Weights of a small transformer language model.
Size: 16 layers, width 384, 12 heads of 32, MLP 1536 tanh GELU, vocabulary 4096, 30.4M parameters.
Each number is 200 + 40 x the weight over the matrix's rms, rounded and kept within 0 to 999. Layers, rows and columns count from 0.

# layer 4 MLP down (transposed), 1536x384, rms 0.0399, rows 970-982, columns 128-255
187,245,259,194,166,226,188,247,220,137,250,210,222,185,208,187,181,140,204,214,182,261,222,196,172,213,158,228,163,200,183,196,238,110,235,189,237,150,219,229,173,143,227,124,201,114,180,213,189,205,268,183,225,248,188,169,174,187,182,227,226,168,257,192,191,143,207,149,196,268,165,235,301,190,207,172,201,267,184,209,193,139,207,163,242,150,160,195,210,211,152,233,191,187,238,196,198,204,181,176,202,185,167,163,203,211,221,217,268,100,172,185,259,137,212,193,246,139,165,152,222,246,236,176,248,171,204,225
223,214,285,219,153,212,249,211,217,225,238,239,185,284,150,210,295,217,167,299,226,208,125,195,179,260,222,154,197,208,227,251,223,226,220,146,167,175,155,138,151,177,242,203,221,239,214,144,172,199,251,234,259,220,189,169,200,223,209,222,149,222,232,176,150,200,140,157,286,152,110,194,218,228,231,196,248,221,203,102,158,145,218,175,220,254,162,115,206,189,181,278,239,208,201,178,170,294,229,204,248,203,187,316,240,144,104,237,177,214,238,134,183,212,144,240,209,235,217,193,139,208,219,216,230,177,225,271
249,233,148,168,307,187,231,187,186,175,222,154,188,221,178,184,207,229,243,225,218,155,157,226,235,206,226,235,226,226,176,157,190,233,213,208,237,202,254,196,182,202,251,141,220,127,237,185,149,200,150,127,189,143,207,252,143,231,232,187,227,214,277,265,183,165,247,236,220,236,172,182,141,269,201,102,223,142,289,179,144,176,217,228,186,235,155,197,191,195,228,219,188,139,156,245,125,242,193,180,162,187,226,182,196,255,183,174,271,140,267,205,175,200,176,112,276,195,174,216,221,168,169,172,166,227,146,232
278,269,258,231,207,218,211,198,201,228,147,173,201,155,191,211,153,168,236,147,228,204,241,199,199,172,234,223,219,213,138,221,208,207,159,240,178,171,164,223,174,255,232,247,227,239,200,179,138,212,140,251,245,254,175,191,221,213,142,155,192,166,162,181,191,164,191,214,139,203,197,161,174,169,252,226,159,173,238,176,257,225,214,182,246,188,207,224,324,201,214,159,240,171,173,146,207,230,264,69,206,224,209,190,220,148,262,182,241,188,177,226,296,161,278,81,103,276,174,119,184,137,248,161,193,210,197,178
186,164,212,124,240,248,206,133,163,205,169,148,156,175,155,197,212,218,219,135,175,78,214,143,172,247,150,239,212,141,257,174,213,261,214,154,243,218,274,211,181,218,208,142,241,191,248,158,177,164,194,150,137,176,189,201,266,173,162,213,163,183,149,288,245,166,167,161,226,253,153,232,234,227,210,220,169,228,244,172,221,143,207,157,205,212,196,158,147,138,268,229,217,132,256,214,190,310,186,288,203,205,228,178,168,261,195,238,234,243,225,221,246,204,220,194,136,192,257,131,170,193,116,153,250,200,179,199
149,145,169,215,150,260,153,197,205,178,206,245,229,185,168,232,219,247,208,166,176,194,221,230,251,249,317,152,154,147,228,182,177,231,255,237,156,187,202,205,181,207,233,243,182,195,236,136,163,228,134,150,187,205,220,205,227,274,181,205,180,188,177,163,228,150,216,148,178,158,146,186,192,133,247,184,147,259,191,243,185,214,235,198,224,212,133,236,176,250,227,225,210,146,182,171,160,209,191,247,216,252,218,221,167,187,183,223,119,137,225,152,177,227,205,166,166,191,210,186,171,220,235,174,201,232,108,191
208,117,199,168,131,262,170,124,162,224,196,207,162,239,194,266,189,199,201,206,236,208,155,170,217,208,232,202,218,197,213,195,198,180,221,226,216,230,169,204,130,141,215,210,164,284,236,156,203,145,232,238,123,186,219,218,146,207,202,192,187,241,188,182,233,82,128,197,241,168,208,167,195,265,228,193,233,196,246,165,199,257,191,218,248,193,117,224,197,174,206,118,207,208,249,209,249,201,213,179,185,210,202,175,178,223,206,229,290,262,190,218,223,221,185,134,218,166,170,196,185,238,233,216,185,187,193,242
235,166,239,185,230,186,214,180,213,174,176,137,188,159,223,206,289,348,174,283,187,180,159,189,163,221,210,207,181,86,188,131,144,183,212,180,225,220,111,233,224,140,145,152,113,173,241,170,233,282,210,169,171,234,159,197,157,274,238,183,155,176,211,264,172,167,201,227,256,191,214,237,232,217,84,151,214,232,170,201,228,170,193,176,229,186,289,204,247,135,188,198,181,131,223,288,181,269,113,235,280,177,182,178,219,163,210,231,279,292,244,212,235,203,250,210,212,230,155,166,250,123,189,213,184,255,218,93
275,234,214,203,218,170,159,182,185,258,214,253,224,176,202,183,225,200,195,200,238,207,171,133,97,207,225,222,232,108,184,212,277,122,215,225,191,195,260,212,204,243,316,246,251,166,203,176,195,203,158,175,254,226,263,166,248,260,176,260,231,143,217,229,189,208,171,207,162,204,136,243,224,130,177,148,153,265,237,179,225,180,175,277,219,91,132,190,170,206,225,240,204,176,218,242,195,281,166,264,156,170,249,227,230,191,208,142,215,137,161,214,194,231,173,235,211,308,135,182,175,139,211,250,158,204,203,245
224,180,228,227,168,120,194,261,183,214,208,207,179,165,290,245,210,199,214,244,230,215,133,193,230,217,172,186,288,177,258,210,156,213,125,238,244,159,260,183,178,199,151,215,229,143,191,210,183,154,199,227,161,225,171,155,164,174,171,252,214,217,142,152,268,196,133,191,239,234,203,196,227,192,278,150,206,187,274,241,177,223,214,164,106,223,243,125,187,181,190,125,189,293,221,182,103,213,251,187,203,172,169,241,228,243,204,202,243,201,117,249,227,160,278,174,159,228,269,215,228,161,215,274,232,255,201,207
145,261,241,236,263,152,168,237,230,212,194,179,166,197,188,219,236,254,131,175,214,234,162,174,199,193,219,167,170,168,194,210,168,129,188,174,99,244,198,231,175,180,323,172,240,334,231,126,136,160,141,232,181,152,194,208,181,257,183,254,138,175,216,247,219,205,257,233,206,208,198,134,203,205,242,241,143,176,157,191,217,169,137,206,167,214,159,208,170,251,230,180,142,202,242,165,112,208,126,307,176,174,236,265,186,239,82,224,233,213,146,206,183,145,239,237,216,239,169,192,241,164,253,176,118,168,153,140
122,266,233,234,164,215,222,228,176,193,144,132,186,235,276,229,207,133,233,211,236,199,164,224,213,205,159,207,189,251,176,169,230,210,113,187,181,252,154,185,243,173,259,199,146,226,144,156,187,126,194,129,219,295,193,255,186,242,166,161,200,184,242,132,151,81,183,216,195,191,234,184,213,218,245,224,138,252,205,243,137,188,204,177,164,246,149,140,125,266,287,145,237,191,254,140,192,187,189,215,150,232,189,205,178,166,80,184,220,189,164,140,163,205,118,185,200,200,205,211,217,170,169,188,175,189,235,186
226,228,235,214,218,193,193,195,172,247,171,147,177,200,238,195,203,277,262,194,169,156,281,193,300,316,143,231,240,202,177,237,249,191,189,187,173,155,217,299,197,235,154,196,197,252,167,177,202,155,199,272,173,229,192,170,219,230,154,153,162,170,175,141,167,207,224,137,194,246,219,165,199,205,218,206,173,222,257,226,176,209,165,160,130,240,205,211,114,182,203,152,247,214,224,202,225,232,293,247,172,121,239,192,157,257,195,209,158,153,167,234,246,227,210,225,249,247,284,189,141,214,216,161,131,222,156,234
# layer 4 MLP up, 1536x384, rms 0.0909, rows 971-983, columns 128-255
147,249,187,223,144,217,130,162,231,194,203,194,216,259,140,165,116,281,188,274,236,238,133,223,212,195,206,219,132,230,201,176,206,141,210,207,177,182,156,214,220,176,225,161,239,157,231,153,203,155,116,187,227,172,284,194,235,193,221,208,143,235,197,166,233,146,181,285,234,203,238,199,213,242,247,236,196,181,212,204,157,237,312,231,106,231,174,145,236,204,226,173,158,198,262,211,158,206,206,312,241,304,211,272,184,152,117,202,174,219,241,142,114,192,230,245,160,175,183,201,125,233,193,150,208,231,225,165
218,174,170,188,211,194,208,185,259,191,155,174,204,146,208,213,204,195,179,184,192,232,169,177,106,243,152,159,219,117,219,215,191,188,170,229,197,146,155,193,195,167,214,268,143,215,134,210,282,203,188,243,203,267,184,192,180,110,251,199,159,166,119,178,234,178,216,186,155,227,192,289,197,113,208,188,187,242,70,282,270,217,259,213,162,193,176,264,202,282,155,147,211,255,243,211,199,152,311,201,269,202,178,137,242,229,156,215,203,181,182,218,198,149,152,234,179,226,224,175,181,199,261,239,187,132,252,241
161,172,243,297,170,192,254,192,164,117,262,189,226,192,285,199,247,157,220,307,199,152,182,236,178,229,261,195,257,207,234,182,201,175,220,209,228,201,280,263,211,139,180,184,189,259,200,214,231,150,197,114,188,261,276,194,229,105,278,220,246,219,244,234,156,235,172,204,209,145,110,186,215,184,83,184,198,198,189,252,161,149,268,270,161,170,190,158,131,169,223,62,186,143,229,148,211,198,174,229,151,196,171,230,211,265,166,158,158,168,130,154,162,227,193,227,216,115,249,156,256,243,296,236,259,205,273,235
141,166,217,160,126,157,183,239,116,260,134,225,198,264,222,216,232,167,262,264,94,127,64,169,204,184,221,162,212,146,261,174,120,126,149,208,197,182,224,195,95,220,142,195,181,151,277,130,187,260,137,113,219,182,175,81,274,194,232,297,133,227,207,173,262,151,209,185,253,200,229,253,207,161,189,161,207,201,196,163,184,169,142,77,176,165,236,213,256,243,161,164,248,156,225,252,181,274,156,210,207,186,198,193,209,110,239,171,196,190,195,182,230,157,204,206,173,216,236,239,124,198,202,250,154,152,170,197
153,294,221,219,260,166,240,219,206,176,160,178,165,224,210,176,147,181,171,211,286,215,206,208,262,193,133,245,252,200,201,247,265,223,243,186,255,220,190,194,206,193,176,234,213,190,249,269,157,184,148,237,209,200,266,160,214,182,193,173,215,241,227,269,255,162,191,239,210,293,239,132,204,203,124,262,218,221,204,217,224,200,153,233,258,220,242,193,234,234,180,196,203,243,136,187,186,192,250,198,193,168,218,217,212,168,262,128,213,237,193,222,216,193,180,224,188,188,160,183,264,142,189,255,260,144,201,191
141,271,244,148,220,116,236,256,209,223,124,243,204,231,158,226,218,161,203,262,256,245,203,206,240,159,147,225,200,161,215,172,251,283,285,246,168,128,355,222,230,194,204,226,170,212,157,220,206,193,201,197,237,224,180,152,221,205,198,230,154,284,211,269,248,255,285,198,208,243,168,245,173,202,255,152,193,153,209,164,213,199,167,285,247,204,199,142,134,184,232,224,147,172,161,198,152,219,217,220,213,162,201,185,197,247,161,213,188,220,135,180,210,221,237,209,216,224,263,186,239,215,290,226,156,232,197,202
248,150,197,152,252,135,231,232,177,281,207,236,247,245,208,155,152,165,207,188,187,193,220,259,157,168,258,209,206,163,163,168,261,187,281,175,230,194,262,196,225,223,247,268,198,224,167,204,187,246,210,241,231,179,212,175,218,157,238,174,201,219,194,163,271,188,156,244,224,255,237,194,133,199,252,179,187,199,232,127,177,239,145,170,176,191,225,157,191,250,232,191,181,188,131,140,189,202,117,310,157,154,227,203,214,127,148,219,179,208,114,195,194,202,178,224,241,231,202,231,257,177,176,213,202,123,202,154
225,167,192,282,145,167,171,200,246,256,138,166,234,206,217,161,224,181,212,175,143,219,166,111,183,237,163,188,155,233,232,236,234,171,236,217,189,189,157,158,190,147,230,168,179,245,108,140,268,239,233,176,165,220,225,177,242,140,213,166,255,250,197,215,178,218,156,202,215,230,163,287,179,203,188,237,222,245,148,220,148,185,143,189,196,130,192,185,155,226,255,240,150,182,251,203,228,252,241,228,174,269,222,198,245,192,166,140,92,216,233,180,112,224,256,222,210,229,168,183,248,268,216,207,159,171,171,174
217,130,204,201,208,239,148,242,165,152,138,171,212,237,217,188,238,201,207,194,162,275,212,214,159,198,148,218,203,156,251,216,214,114,246,120,192,182,217,269,179,172,246,169,250,212,218,146,197,199,184,237,148,267,226,117,183,250,243,94,197,237,182,177,189,129,198,233,202,195,239,231,129,170,298,231,257,169,238,198,247,186,188,271,265,235,170,203,190,183,260,244,218,220,122,136,183,165,225,164,160,200,180,217,180,282,274,240,234,207,175,203,215,188,183,158,178,234,241,222,213,153,231,294,165,198,161,158
286,302,217,160,195,244,183,191,253,160,224,304,288,123,182,198,241,257,208,261,159,235,251,190,163,245,187,232,227,130,196,264,229,228,182,261,224,182,179,222,266,175,221,129,228,189,228,267,177,143,217,237,213,123,211,163,215,292,190,256,252,257,186,275,199,150,162,237,199,140,199,218,194,132,167,216,155,211,200,220,224,147,255,235,188,263,247,161,139,138,271,168,198,158,197,163,227,236,171,207,185,248,229,168,142,131,278,256,262,194,104,217,278,174,242,198,265,257,148,187,179,249,253,191,179,197,188,287
174,153,133,186,233,191,297,220,255,193,187,225,187,170,206,189,204,154,197,233,129,145,209,214,149,217,199,211,261,207,249,253,246,185,185,181,223,222,187,168,164,207,205,203,248,158,171,169,212,232,184,262,250,156,173,254,177,211,249,177,167,192,248,220,222,293,253,155,179,139,199,181,157,223,108,176,208,146,201,238,230,225,184,207,183,211,153,243,223,152,141,250,221,157,134,222,245,194,181,225,224,134,182,122,215,174,237,177,221,215,304,203,257,141,189,206,148,213,226,133,193,227,221,192,211,154,148,240
197,220,193,201,215,119,210,234,111,244,198,174,164,289,194,253,166,202,155,167,162,215,198,195,193,226,229,229,177,281,225,159,220,230,197,195,219,260,228,253,187,178,101,291,236,155,272,238,216,166,162,118,227,143,195,196,205,212,169,245,183,230,184,196,179,204,161,153,292,182,191,117,112,226,212,179,234,166,169,203,136,124,232,205,157,170,196,214,228,216,177,323,331,251,171,211,177,204,186,184,200,149,183,282,214,191,263,143,193,226,190,275,179,254,152,161,214,127,152,222,229,157,204,184,218,234,185,175
183,251,241,216,224,224,148,225,214,185,187,106,228,235,269,212,191,180,220,145,264,191,353,169,145,144,174,197,164,232,194,101,222,172,186,225,201,148,276,201,215,252,247,178,197,201,218,269,245,264,188,194,225,91,172,253,233,145,216,225,189,232,197,240,196,166,197,217,137,251,186,186,260,291,254,193,204,124,200,194,135,177,277,285,213,213,130,240,175,218,127,207,237,260,238,228,241,138,205,223,183,225,220,200,220,132,251,217,260,179,209,248,322,213,185,274,170,206,198,182,159,188,308,209,207,187,138,253